python train.py --vocab_size=2915 --norm_place="pre" --attn_scale=0.177 --init_std_o=0.00352 --init_out_by_depth=true --optimizer="soap_variant" --beta1=0.95 --lr_head=0.0204
Each number is 50 + 10 x the weight over its row's rms, rounded and kept within 0 to 99. Layers, rows and columns count from 0. The size before them is the row's rms in percent of the matrix's.

# q: layer 5 attention query, 64x64, rms 0.237, rows 0-63, columns 32-63
# k: layer 5 attention key, 64x64, rms 0.231, rows 0-63, columns 32-63
# v: layer 5 attention value, 64x64, rms 0.211, rows 0-35, columns 32-63
# o: layer 5 attention output (transposed), 64x64, rms 0.185, rows 0-35, columns 32-63
q0 101:54 50 62 60 24 53 41 61 38 63 63 56 51 59 67 51 54 45 47 42 45 37 54 37 47 48 45 52 61 34 55 57
k0 100:68 53 46 61 56 43 42 65 59 57 42 45 41 48 47 53 63 43 58 48 52 51 33 54 52 38 39 52 54 41 37 47
q1 113:47 58 62 47 47 44 45 58 40 51 59 42 49 37 45 62 52 58 48 46 54 17 55 53 49 61 45 37 36 60 53 56
k1 117:64 56 60 39 49 39 41 47 51 58 47 46 39 71 33 43 65 64 50 59 56 40 54 48 48 64 63 48 49 51 45 50
q2 128:47 67 32 35 51 60 50 51 50 35 44 53 59 50 53 62 54 45 62 26 54 55 59 57 54 38 62 48 46 47 28 36
k2 112:44 50 46 55 47 43 50 49 64 29 59 35 51 41 43 64 43 40 29 42 39 44 46 65 49 48 57 41 36 51 37 48
q3 105:40 65 59 66 51 61 64 47 54 59 48 45 55 41 33 64 49 54 54 67 39 58 52 32 42 56 52 52 54 31 75 59
k3 097:51 44 53 53 51 57 45 44 66 42 33 63 31 73 48 49 53 57 31 52 45 53 50 47 63 55 61 69 55 41 60 47
q4 105:38 45 40 63 58 28 44 40 56 59 55 47 62 43 45 48 67 58 47 62 52 59 39 44 54 55 48 38 52 57 56 53
k4 106:55 48 46 51 55 41 49 67 37 40 39 43 53 41 43 48 46 61 50 54 66 52 52 43 41 56 45 68 48 58 55 44
q5 092:26 49 46 34 42 46 57 44 46 77 39 42 56 48 41 53 64 59 44 66 42 47 57 51 53 54 42 52 39 44 51 46
k5 102:52 57 70 57 64 56 26 42 44 59 72 55 42 52 40 39 47 45 31 57 48 47 58 49 65 34 55 42 51 56 68 64
q6 096:46 66 33 47 47 60 56 52 51 23 48 66 46 55 40 60 35 41 46 59 43 60 53 62 61 43 46 56 60 63 28 45
k6 106:48 41 37 60 42 42 44 45 47 32 63 59 60 46 40 56 46 43 48 56 51 64 51 55 52 34 42 41 40 55 60 57
q7 151:50 44 26 52 42 51 47 49 48 46 40 32 49 34 37 52 83 55 53 65 52 61 55 47 53 52 42 50 59 57 69 65
k7 134:45 56 55 64 66 44 39 42 54 35 57 39 56 46 51 45 60 57 52 60 39 52 60 48 62 54 26 55 33 48 68 68
q8 116:51 58 36 57 43 34 66 58 52 53 38 33 40 52 35 59 58 54 57 54 58 55 39 46 43 50 58 46 71 30 49 57
k8 102:50 60 39 52 41 66 63 45 64 46 48 75 55 31 52 62 47 46 39 62 31 49 69 56 52 55 58 57 48 44 46 53
q9 099:40 35 56 69 21 48 50 47 44 27 34 46 38 56 49 52 61 45 52 49 43 72 54 56 59 57 49 54 47 28 49 53
k9 097:53 44 37 49 46 57 31 60 54 53 56 49 69 35 50 52 42 70 57 56 26 39 37 56 66 47 59 54 58 24 50 35
q10 110:44 45 33 59 48 46 53 45 59 61 74 50 59 60 48 46 31 51 54 67 45 58 48 43 50 42 60 63 64 35 72 35
k10 098:58 53 45 66 62 36 51 51 63 50 44 58 44 71 54 53 47 47 42 53 51 52 51 55 40 34 59 43 59 43 40 47
q11 096:44 36 53 54 54 42 47 65 53 56 22 62 39 71 56 51 44 46 48 52 57 61 40 42 50 45 55 53 55 44 45 38
k11 106:54 37 37 26 60 68 62 46 49 49 39 49 56 38 57 53 49 39 68 41 48 56 56 51 46 46 41 60 54 59 61 59
q12 127:36 48 55 51 42 48 81 48 53 37 45 47 55 38 43 62 46 52 45 57 49 49 58 46 46 54 55 54 60 47 58 73
k12 120:44 51 58 56 36 48 72 46 53 49 43 45 54 49 49 55 31 59 54 45 32 57 59 47 57 51 74 50 44 53 67 53
q13 105:58 42 30 42 46 61 41 54 36 46 56 57 40 45 51 51 44 36 68 57 69 56 42 49 42 52 31 44 46 63 44 55
k13 121:52 44 47 41 49 53 64 36 50 48 61 56 52 52 56 45 45 68 62 31 46 44 56 36 27 61 33 48 61 66 61 73
q14 084:40 35 43 59 63 47 47 45 67 53 51 61 51 51 46 62 44 32 45 58 50 41 52 38 64 60 55 41 67 36 60 47
k14 089:39 56 47 54 66 60 60 63 46 47 43 44 49 49 49 38 38 33 54 48 47 51 37 59 52 56 50 76 47 44 45 45
q15 101:59 39 49 49 60 48 36 42 57 49 64 46 46 50 45 70 49 51 53 38 44 39 50 62 54 57 42 65 50 36 59 54
k15 115:61 53 58 60 51 63 51 67 42 50 53 55 31 51 64 79 52 44 56 57 58 54 45 63 55 43 37 64 42 40 30 66
q16 088:34 54 31 63 50 34 57 42 42 55 43 69 58 62 51 53 56 47 54 43 58 41 61 38 49 57 65 52 53 41 66 69
k16 107:48 46 45 57 42 47 61 52 48 29 45 53 50 48 31 40 64 52 54 48 43 52 57 47 41 58 72 40 60 49 54 54
q17 108:57 47 51 50 44 45 45 60 39 55 63 41 60 40 43 60 38 49 46 57 53 39 46 63 47 77 38 54 56 62 63 57
k17 104:66 43 61 34 57 39 49 35 51 39 48 35 35 49 54 65 47 65 61 65 47 46 42 48 42 65 60 51 43 51 63 61
q18 086:45 46 48 41 51 56 23 47 64 58 46 58 56 45 54 49 61 76 38 46 53 39 52 64 63 38 57 43 60 41 50 38
k18 087:49 55 56 48 56 30 43 51 43 40 65 43 58 58 44 45 27 49 36 43 65 56 55 55 43 58 23 56 50 61 51 71
q19 108:49 46 39 42 55 52 58 46 43 46 42 54 37 44 55 63 69 59 57 47 53 32 65 45 71 69 33 32 67 42 53 64
k19 110:44 76 54 63 71 51 41 38 45 39 61 53 53 52 33 47 62 47 59 46 37 36 67 61 59 56 38 45 56 63 58 46
q20 084:43 32 46 48 47 56 52 50 60 49 66 40 34 38 38 57 56 51 42 58 53 73 53 61 46 64 58 52 64 38 64 60
k20 079:63 58 32 54 49 65 53 35 54 61 60 47 37 49 66 74 55 52 41 43 46 55 45 58 73 52 41 65 34 48 33 48
q21 139:46 58 61 51 59 58 46 54 41 53 64 58 66 60 62 54 38 43 52 31 52 22 44 56 45 48 60 50 42 58 25 43
k21 116:68 53 55 42 36 46 47 62 48 70 60 49 35 53 48 47 58 47 43 42 66 57 42 62 39 57 57 43 59 65 37 36
q22 102:47 41 51 48 46 64 42 50 54 70 42 64 49 54 43 59 60 56 40 56 59 67 44 60 39 54 44 43 44 50 60 44
k22 116:63 46 55 65 58 70 59 44 59 49 52 67 44 40 57 56 42 53 55 56 48 54 59 45 25 54 33 53 55 62 63 34
q23 112:32 62 41 50 58 59 43 43 37 42 55 57 49 63 54 43 45 51 42 61 55 60 45 70 64 47 40 53 60 55 69 56
k23 121:52 44 57 48 70 61 37 42 60 32 52 39 51 42 45 26 51 52 53 54 53 68 70 58 57 48 39 55 53 70 53 52
q24 109:42 55 52 48 46 50 71 47 49 61 63 66 64 64 54 50 34 38 40 51 48 41 52 47 59 54 47 55 62 49 32 35
k24 108:51 59 51 64 46 50 44 50 57 57 50 66 58 59 34 50 27 42 34 55 43 52 40 63 37 46 74 49 51 58 54 30
q25 101:43 55 43 56 48 57 30 49 47 58 40 56 48 43 44 40 61 35 54 60 62 43 48 42 44 46 33 51 57 53 50 28
k25 120:41 58 51 48 62 42 39 53 51 53 64 77 49 53 58 33 55 53 44 41 50 53 41 39 38 42 33 47 46 48 37 51
q26 114:49 68 60 48 50 64 33 38 50 60 50 57 58 65 60 45 54 39 57 49 52 28 55 44 52 46 52 58 52 50 38 26
k26 113:56 60 58 52 45 57 29 68 53 46 56 64 54 50 44 51 53 27 35 50 59 41 48 52 40 46 48 58 49 47 34 45
q27 107:48 78 42 42 62 48 41 39 43 60 50 52 59 54 62 46 44 41 43 57 61 51 50 27 71 30 56 63 65 61 40 28
k27 108:41 71 49 60 53 47 50 37 52 30 37 66 62 67 33 45 64 37 32 47 56 54 43 41 39 45 64 42 46 56 48 49
q28 104:54 53 52 40 49 48 59 50 41 46 41 66 65 51 55 54 54 53 63 26 54 48 60 59 53 54 67 58 48 50 41 52
k28 101:54 58 68 55 23 47 41 60 34 44 65 45 55 37 47 55 47 46 57 35 40 44 51 65 48 45 56 57 65 65 39 55
q29 110:45 38 52 66 39 35 65 55 69 61 43 50 56 65 43 57 47 66 45 53 56 55 62 41 43 58 50 42 55 40 55 47
k29 094:41 55 46 47 49 53 65 68 59 51 52 61 57 61 43 50 38 64 51 39 37 49 56 63 51 50 51 33 43 61 54 55
q30 110:53 70 50 66 60 55 66 52 50 70 49 48 79 51 60 44 46 36 39 52 51 59 52 41 51 43 45 42 58 71 35 46
k30 108:51 52 43 41 48 52 59 61 68 49 36 57 37 48 46 37 46 30 48 55 61 66 39 45 55 54 47 29 33 70 44 51
q31 077:44 61 37 49 54 40 46 44 43 31 46 42 46 56 51 49 44 42 57 57 55 49 63 71 41 41 42 37 32 57 44 48
k31 079:50 43 48 49 47 28 51 58 51 46 57 37 49 38 53 59 67 58 32 41 51 39 48 52 64 52 56 48 60 58 45 71
v0 116:45 57 54 35 47 51 47 37 57 43 36 54 45 62 47 45 48 46 34 41 39 44 66 50 28 57 60 42 42 44 50 64
o0 106:60 60 49 57 43 52 60 47 55 55 62 39 55 66 61 54 55 41 49 57 56 63 47 44 64 41 63 71 58 55 43 45
v1 118:56 50 58 52 51 37 35 52 58 46 41 60 60 80 46 64 43 67 39 43 40 42 44 54 40 61 45 48 39 67 46 53
o1 104:40 39 41 55 42 40 46 48 43 38 49 51 49 36 42 34 50 28 49 46 44 50 42 48 66 33 58 54 68 50 50 50
v2 109:37 62 47 41 64 53 44 42 54 53 55 57 51 57 43 58 49 50 42 46 53 62 58 60 38 36 30 46 71 49 40 71
o2 109:54 48 50 47 44 35 30 55 45 51 58 67 43 62 59 42 64 38 54 32 52 34 60 53 63 71 54 49 37 43 42 39
v3 095:37 59 44 76 35 52 44 31 51 46 53 63 64 40 57 49 71 39 70 52 54 39 42 42 50 62 51 54 64 49 61 36
o3 086:48 49 51 45 58 49 40 62 57 49 40 38 41 55 48 35 43 58 43 43 60 36 47 64 48 34 58 37 37 76 52 60
v4 105:50 46 49 46 60 42 52 40 52 41 78 69 60 64 52 39 52 47 37 55 43 55 68 55 35 61 45 72 46 56 48 70
o4 098:38 71 59 44 43 46 45 43 43 66 42 61 56 46 61 57 60 48 53 40 59 52 60 50 66 47 62 44 48 47 49 39
v5 117:35 35 48 47 48 47 40 33 37 50 58 50 56 54 38 39 74 30 51 56 60 64 46 73 41 63 45 56 54 56 47 59
o5 128:61 54 68 59 57 49 42 53 63 52 37 52 41 53 59 60 58 42 48 41 62 56 47 36 50 47 67 58 39 41 42 38
v6 087:67 55 53 68 62 60 45 46 43 67 60 56 45 45 41 54 55 49 33 51 48 48 58 51 59 24 44 59 37 49 65 44
o6 088:46 49 46 26 34 45 62 51 53 53 37 43 64 59 47 55 58 56 64 33 62 44 58 53 48 81 63 38 54 64 34 46
v7 097:47 60 48 60 42 77 30 49 60 50 43 66 47 50 31 48 43 51 46 57 40 47 57 68 53 65 74 48 52 42 67 48
o7 091:55 62 53 45 50 40 61 41 51 51 57 50 68 37 62 39 44 45 47 47 53 60 36 43 45 41 36 47 47 66 32 39
v8 092:58 55 41 56 52 45 57 66 36 43 48 42 34 58 35 59 52 38 38 66 53 50 46 46 55 30 49 51 40 39 45 38
o8 086:45 44 40 58 46 39 59 50 46 52 61 57 53 30 58 63 49 61 46 44 52 53 55 59 60 82 44 50 57 50 54 57
v9 103:53 61 42 32 35 58 47 32 30 42 35 28 56 50 34 48 50 35 48 54 55 62 50 66 35 50 60 45 40 33 53 67
o9 099:37 75 40 59 78 46 59 50 60 81 45 62 62 61 54 56 54 40 39 45 35 51 49 51 57 45 58 48 51 59 46 38
v10 096:38 62 52 43 37 56 48 62 53 46 44 57 66 65 37 49 48 57 55 36 34 32 36 48 57 65 47 38 57 40 55 60
o10 099:52 72 49 57 51 54 42 29 66 57 51 63 64 47 31 50 44 52 42 74 35 50 54 56 60 37 59 52 46 51 59 43
v11 103:55 53 72 47 18 51 54 42 52 52 56 39 51 40 52 38 54 53 57 36 53 36 57 51 37 62 62 56 29 63 45 40
o11 100:48 51 27 54 73 54 62 41 49 37 43 49 66 62 49 47 42 51 46 60 39 64 44 55 78 31 60 56 62 49 35 48
v12 102:62 43 36 53 58 54 37 57 70 65 55 38 42 31 43 42 40 51 55 64 48 54 61 44 57 47 66 59 70 62 35 44
o12 095:45 60 64 45 49 50 64 63 38 31 63 51 38 42 69 61 50 47 54 47 55 53 48 59 41 43 38 51 49 40 47 68
v13 098:41 55 37 63 61 57 34 62 51 46 35 52 60 31 47 38 43 66 69 30 43 58 38 52 55 53 38 46 64 38 45 45
o13 097:52 50 56 44 47 48 45 35 57 46 53 67 44 64 46 60 51 41 43 70 67 18 37 40 34 52 48 41 49 54 63 52
v14 117:46 51 52 52 54 64 37 36 40 62 41 64 38 57 54 49 55 44 73 43 46 60 63 47 52 56 51 56 62 40 73 55
o14 124:53 43 54 51 56 48 42 60 56 56 64 56 53 65 54 40 38 45 52 45 65 49 38 63 36 41 60 37 56 61 37 37
v15 105:35 32 36 40 74 41 58 34 50 47 51 55 56 55 42 39 60 45 27 36 53 60 58 42 53 54 32 45 57 47 41 59
o15 097:62 50 83 51 41 54 29 57 49 59 49 48 38 57 70 50 47 55 65 50 59 41 52 52 52 61 51 71 46 46 59 54
v16 081:56 47 56 32 56 53 64 79 55 48 43 55 52 59 49 47 70 62 38 48 46 47 44 57 62 50 58 52 36 53 47 47
o16 087:60 59 48 52 57 49 62 36 52 64 68 46 61 29 35 51 42 53 43 68 48 60 54 43 62 61 44 50 58 30 55 68
v17 093:42 72 39 64 65 58 46 38 56 60 53 60 64 48 50 49 47 49 61 38 49 45 67 52 54 67 44 55 51 54 48 50
o17 102:51 46 42 33 50 35 27 52 40 43 49 50 40 62 52 35 45 41 50 54 70 41 41 49 43 38 59 45 59 67 54 44
v18 111:59 55 43 40 49 54 52 36 45 50 52 44 48 49 34 48 58 30 45 50 55 60 24 80 67 57 47 60 40 34 74 55
o18 109:45 59 66 59 53 33 48 41 62 57 45 59 56 47 52 44 34 65 48 44 57 55 67 35 49 62 64 40 40 51 29 39
v19 103:43 55 57 59 36 35 40 55 39 51 58 51 33 55 55 56 47 41 41 42 43 56 68 67 36 60 49 41 57 47 53 82
o19 110:56 56 50 34 40 47 28 41 47 50 39 59 56 39 53 40 53 45 55 53 45 47 34 49 53 43 46 59 38 49 32 22
v20 073:60 60 49 41 48 55 31 51 52 52 46 72 48 49 46 44 63 45 63 43 37 40 49 53 31 57 45 61 56 48 55 32
o20 078:30 44 55 53 67 52 51 54 49 66 51 35 71 57 43 32 57 36 43 56 73 59 50 45 64 43 60 34 39 65 42 57
v21 100:53 37 43 53 45 41 56 30 34 44 71 54 47 31 61 61 54 49 45 58 44 44 38 45 50 61 51 58 51 54 48 48
o21 085:51 42 47 48 58 64 54 68 58 57 32 54 46 70 65 34 37 48 55 33 52 56 46 42 52 36 52 45 35 52 38 42
v22 097:66 39 38 31 43 42 55 46 46 48 61 44 37 45 49 61 30 53 51 31 56 48 40 47 57 58 62 48 43 57 56 66
o22 090:42 57 52 67 48 61 51 44 48 40 48 69 51 65 50 48 25 53 49 64 41 56 60 55 44 27 40 73 59 33 54 27
v23 080:63 57 71 49 65 44 63 28 49 58 53 46 53 51 53 66 34 54 61 45 41 46 53 52 43 55 45 52 54 56 21 72
o23 079:32 50 40 59 43 53 36 58 42 37 48 39 42 57 70 27 66 42 56 59 45 72 65 44 51 36 53 54 63 53 49 33
v24 115:39 56 37 45 70 46 44 55 31 35 56 45 53 52 25 45 61 52 35 48 68 62 29 52 51 36 52 71 46 46 53 43
o24 109:47 57 66 66 41 55 57 47 48 70 47 54 59 45 57 50 54 57 41 48 45 43 65 52 50 70 52 31 37 39 52 65
v25 115:63 49 46 62 35 45 51 42 53 49 52 44 51 44 50 70 40 53 52 55 51 48 45 58 27 64 59 58 36 56 53 61
o25 106:55 53 36 55 69 51 70 60 46 53 49 71 59 65 62 56 38 58 52 51 51 56 46 55 59 50 54 56 56 69 42 43
v26 126:36 40 51 55 37 52 52 55 46 48 44 47 44 51 52 51 49 43 77 33 47 36 36 64 52 52 41 44 32 46 61 57
o26 122:60 42 44 54 48 56 39 46 59 43 55 52 50 39 42 39 55 64 50 71 48 72 56 35 44 52 40 55 57 51 60 41
v27 111:36 35 40 63 60 46 50 53 64 55 61 44 40 49 60 68 72 48 59 50 52 48 54 57 64 41 48 57 55 62 34 39
o27 111:66 26 64 46 51 45 39 62 43 43 59 60 41 34 59 51 36 61 60 49 56 42 55 51 43 73 42 49 46 43 59 51
v28 083:42 59 61 53 47 55 54 56 67 48 49 56 65 62 42 47 46 51 32 81 41 54 43 46 59 50 51 58 32 35 45 49
o28 088:49 46 55 46 47 37 49 50 42 43 37 34 55 34 37 50 56 49 46 29 60 55 55 48 40 61 39 32 49 65 55 47
v29 111:65 47 39 44 44 54 56 55 43 53 49 35 41 34 47 39 43 46 59 43 48 51 16 69 64 53 55 61 43 37 42 57
o29 117:42 47 49 57 42 35 58 31 56 47 46 68 55 57 69 48 48 67 44 65 48 55 61 41 44 57 57 45 36 42 54 42
v30 107:39 45 39 61 61 64 38 54 57 35 35 56 63 48 64 56 38 54 79 53 49 58 57 46 51 52 62 48 64 48 57 49
o30 105:50 42 52 44 40 56 51 66 53 53 70 54 42 47 37 51 53 38 45 38 54 45 42 67 47 40 27 47 46 60 63 55
v31 103:55 26 57 56 35 68 53 46 52 64 33 53 45 51 52 46 54 59 37 63 37 50 38 53 46 61 67 61 37 45 58 36
o31 106:54 58 48 42 43 48 72 58 59 40 40 44 57 50 49 50 29 45 57 43 62 61 45 57 59 38 59 46 51 56 51 63
q32 101:34 61 62 37 51 49 62 59 52 66 44 35 52 57 50 36 59 57 51 48 63 29 56 50 60 63 52 48 56 54 55 61
k32 092:35 56 70 64 53 43 55 47 52 63 44 47 60 63 74 49 55 38 40 45 56 66 66 41 51 66 41 45 37 48 43 44
q33 089:46 58 40 64 60 43 47 52 36 65 52 41 51 59 45 55 81 42 58 52 43 58 52 44 51 51 36 58 44 38 31 44
k33 085:50 53 30 68 51 51 48 54 79 30 41 43 42 41 55 39 58 53 49 67 41 55 53 45 61 48 37 55 63 54 40 60
q34 107:42 58 26 53 39 35 55 51 49 52 37 53 36 49 43 71 59 44 43 45 36 67 58 36 70 63 57 56 39 32 46 50
k34 097:60 39 35 60 60 69 54 38 63 41 46 67 60 60 49 59 47 70 68 56 29 39 59 55 47 36 51 49 61 40 64 55
q35 098:30 61 48 35 64 50 51 46 48 57 35 41 68 44 49 60 59 63 42 51 43 42 53 53 66 61 50 51 55 34 46 42
k35 092:40 63 40 54 45 34 27 55 70 42 28 52 44 57 57 52 46 57 34 40 39 53 75 45 58 43 62 45 44 48 46 55
q36 088:58 48 63 63 42 60 51 52 50 46 55 41 52 39 59 50 56 60 34 56 39 57 46 41 44 39 54 61 55 58 57 64
k36 094:48 43 57 59 60 53 51 55 57 53 43 58 54 32 51 31 39 50 50 33 59 48 58 61 65 32 55 47 45 42 53 36
q37 086:54 63 54 42 54 43 36 49 37 47 47 39 36 34 59 51 49 51 75 41 58 35 58 45 46 66 56 43 64 47 65 62
k37 077:37 43 73 37 43 56 54 66 51 53 61 49 36 46 60 56 62 48 31 41 57 43 64 43 46 42 55 38 53 40 44 66
q38 105:34 70 65 43 47 61 44 41 40 56 73 36 54 60 50 68 40 58 52 47 43 25 48 50 39 52 39 49 48 53 50 50
k38 113:53 38 55 56 32 60 57 54 43 52 57 62 54 43 52 71 46 48 55 63 57 60 41 45 58 53 49 76 38 47 43 35
q39 097:44 50 29 54 48 48 47 45 43 39 47 50 43 68 47 71 55 57 55 64 48 76 61 41 65 49 38 55 73 35 41 67
k39 108:70 38 57 45 55 62 59 46 58 38 47 42 42 36 26 65 49 60 46 55 21 58 44 53 53 52 40 40 50 64 66 62
q40 085:52 45 52 55 48 46 38 35 43 56 76 40 49 45 38 30 64 50 56 63 58 54 47 52 48 64 54 38 44 70 57 46
k40 096:50 58 52 65 56 35 60 56 45 32 46 46 39 41 49 49 49 39 32 61 59 57 55 38 60 48 27 55 38 49 51 47
q41 095:44 54 57 46 49 52 55 56 41 39 59 72 41 33 52 43 59 54 47 55 45 46 49 62 20 45 44 30 51 73 54 57
k41 088:47 40 58 52 52 57 43 44 51 45 66 41 61 24 48 48 59 49 70 63 54 52 43 51 42 75 35 51 60 65 53 56
q42 087:47 49 45 53 45 46 56 37 59 65 55 49 71 54 53 52 48 42 54 41 31 53 59 40 68 33 52 56 53 42 52 53
k42 091:52 47 44 58 57 35 37 55 59 57 44 57 48 68 39 40 59 55 53 55 44 38 44 63 44 53 39 42 68 52 61 34
q43 067:56 51 47 36 33 56 53 53 64 54 60 65 52 46 56 59 42 34 46 50 55 72 47 48 52 58 60 58 38 59 38 49
k43 075:53 48 60 63 48 49 42 45 43 63 49 65 46 56 43 39 43 81 58 62 46 46 39 56 48 55 62 46 50 55 60 54
q44 089:57 46 42 58 52 69 55 63 53 36 48 49 49 67 45 43 64 50 49 42 60 54 53 47 29 49 49 26 38 41 58 82
k44 100:57 48 53 50 63 58 70 52 46 53 59 44 48 30 66 53 46 46 46 58 47 64 54 58 49 56 22 37 32 62 33 61
q45 088:38 55 59 42 52 31 50 39 42 71 62 28 52 46 49 67 60 59 50 63 41 27 56 51 63 44 51 66 53 42 60 56
k45 081:55 64 36 74 52 57 42 47 52 65 54 49 41 46 58 48 40 62 34 55 57 36 59 42 52 45 46 78 50 51 65 52
q46 085:68 34 50 59 44 37 46 46 66 59 53 44 60 52 45 60 46 65 53 51 57 45 46 54 36 53 54 34 33 50 45 64
k46 087:45 48 72 64 48 57 54 54 43 40 60 44 51 45 38 46 49 66 49 53 69 51 53 63 41 49 57 70 34 60 53 62
q47 096:27 44 51 54 56 56 50 49 43 50 57 37 42 31 46 44 61 46 36 62 65 72 50 50 52 40 49 47 43 56 36 50
k47 088:54 66 46 51 53 34 41 48 52 42 46 58 53 44 45 49 63 70 45 58 50 50 63 57 28 58 41 48 61 52 59 47
q48 112:46 40 41 59 44 55 50 56 55 23 61 61 47 48 41 43 52 62 63 35 53 52 36 38 28 52 52 39 33 68 56 63
k48 085:62 35 60 49 48 62 59 69 45 56 54 45 51 54 26 49 45 44 48 49 62 52 58 68 59 47 38 35 58 70 41 50
q49 101:30 63 43 44 58 56 55 44 40 52 43 40 60 34 41 42 75 36 63 41 53 39 47 51 42 63 38 37 46 54 46 53
k49 117:30 62 48 56 33 35 58 63 51 36 45 57 46 40 68 65 60 46 39 54 53 70 49 50 58 53 49 39 51 43 38 62
q50 081:38 53 57 52 56 52 44 43 42 60 34 59 59 63 56 36 51 58 57 50 41 62 48 35 45 41 17 54 50 59 36 37
k50 083:50 38 47 51 43 59 43 44 70 44 45 67 60 57 64 50 67 30 52 61 61 68 58 44 49 66 62 41 59 47 53 51
q51 082:56 45 44 51 44 43 46 55 58 45 46 54 50 63 53 63 57 58 47 34 47 58 48 51 43 36 60 41 39 57 58 48
k51 092:46 34 36 41 48 55 55 56 47 61 60 41 35 39 41 36 45 58 69 41 62 56 48 55 37 52 51 39 48 57 42 57
q52 099:34 43 31 38 35 45 60 50 47 38 48 34 49 58 47 63 57 51 30 54 45 61 72 41 67 57 57 58 53 32 52 54
k52 094:65 59 46 61 55 53 52 41 48 50 53 56 47 68 44 66 55 62 66 49 43 37 49 68 63 60 35 48 35 48 47 62
q53 083:37 57 63 40 52 62 49 50 43 51 52 60 64 56 48 41 45 39 47 57 42 58 74 58 67 69 47 49 50 44 52 33
k53 089:67 48 63 49 41 34 54 56 51 51 52 58 37 52 62 72 54 48 36 55 37 46 36 63 36 48 48 49 52 54 45 46
q54 112:55 66 40 61 57 45 45 54 45 51 46 49 48 53 55 53 35 44 59 32 57 70 42 54 41 46 59 45 49 48 35 41
k54 118:74 52 40 44 47 57 35 36 68 53 48 47 62 45 49 54 54 63 39 47 37 48 41 54 47 33 50 45 54 59 45 51
q55 092:33 45 53 39 45 50 39 39 42 60 60 50 52 53 39 42 43 44 45 66 58 34 54 40 76 45 64 68 57 35 58 29
k55 097:29 47 56 56 64 52 50 53 39 50 46 55 43 49 54 68 52 47 41 57 55 73 36 45 51 49 34 57 59 41 52 49
q56 077:50 50 43 33 33 57 53 46 50 51 41 59 59 42 66 42 57 66 37 65 58 35 59 31 43 45 50 43 45 62 47 53
k56 095:14 54 46 53 42 55 64 43 31 46 43 42 37 51 50 52 54 30 65 46 69 53 62 45 63 54 51 44 45 45 59 52
q57 081:41 49 55 32 62 53 47 64 45 62 51 60 58 57 49 57 56 40 55 74 40 28 59 34 60 59 51 47 41 60 63 47
k57 087:40 50 41 44 36 45 62 60 37 42 55 43 49 47 47 40 48 62 42 40 62 53 54 39 41 58 51 56 68 48 59 34
q58 069:53 35 64 45 60 52 52 61 47 58 60 48 43 50 39 45 54 54 50 60 46 41 54 38 52 67 30 59 27 29 66 61
k58 076:47 48 60 59 44 60 41 64 32 38 56 45 47 55 70 44 29 46 36 37 60 58 55 64 40 37 35 59 47 38 37 62
q59 122:52 52 48 41 46 45 57 45 42 53 51 50 45 44 50 76 47 55 46 56 46 48 78 41 61 56 58 52 49 28 49 48
k59 106:32 52 47 42 49 69 39 42 55 53 45 60 52 43 45 39 70 56 66 59 36 46 56 41 59 54 63 43 35 31 56 41
q60 065:61 47 46 50 44 52 56 58 56 45 63 63 57 37 59 40 46 61 50 47 49 46 54 45 34 52 36 53 49 69 58 47
k60 068:49 41 55 48 41 42 33 41 63 49 66 35 62 66 43 37 72 48 49 42 61 35 47 63 53 48 52 37 49 56 63 51
q61 082:63 36 57 52 32 53 52 41 61 60 55 53 55 47 44 59 48 51 50 38 43 30 62 70 44 54 59 49 61 50 49 43
k61 083:59 59 63 73 56 40 63 64 48 55 44 45 42 35 41 45 57 42 59 62 54 41 51 45 47 49 51 58 46 50 50 31
q62 096:48 55 35 43 49 54 74 45 51 61 34 45 36 61 42 47 57 52 43 67 52 49 47 37 75 58 47 32 43 54 56 51
k62 095:53 50 45 62 44 40 68 58 25 47 49 41 65 55 61 61 50 65 43 42 41 56 55 39 46 61 50 58 29 44 44 70
q63 110:41 45 41 47 54 44 61 47 48 51 44 49 63 46 50 69 47 48 56 54 39 65 70 53 72 55 45 47 55 39 59 66
k63 096:58 47 41 63 54 70 69 44 44 65 41 48 53 38 37 40 38 61 40 74 39 71 55 51 52 51 43 41 40 48 52 55
v32 094:59 37 45 51 64 61 46 52 53 48 54 61 55 52 57 37 48 34 39 44 54 54 58 71 60 45 60 48 67 34 51 66
o32 082:40 54 48 49 67 58 47 54 45 65 51 24 56 62 45 49 62 59 48 49 45 40 45 42 58 52 39 61 57 63 43 51
v33 083:41 43 43 53 67 57 56 32 42 62 40 56 51 43 60 46 48 47 62 62 41 46 60 68 17 49 53 43 51 53 46 60
o33 087:59 36 64 48 44 60 36 52 38 44 36 40 51 69 60 62 51 51 49 35 71 50 42 36 52 47 54 55 49 62 48 35
v34 100:72 62 58 60 41 45 65 41 39 34 52 29 31 52 45 64 55 39 36 41 50 40 60 59 61 46 60 66 43 39 52 52
o34 111:24 48 49 48 55 53 57 55 60 68 54 60 57 30 33 41 48 50 41 46 46 62 65 42 49 54 41 19 44 45 55 57
v35 092:42 50 56 43 49 39 57 36 60 54 58 53 38 50 54 49 66 61 45 61 51 36 50 61 46 62 44 55 55 66 47 23
o35 099:54 33 53 52 44 45 51 64 55 35 48 64 46 37 52 43 45 54 54 40 44 43 42 52 29 40 56 31 41 35 48 45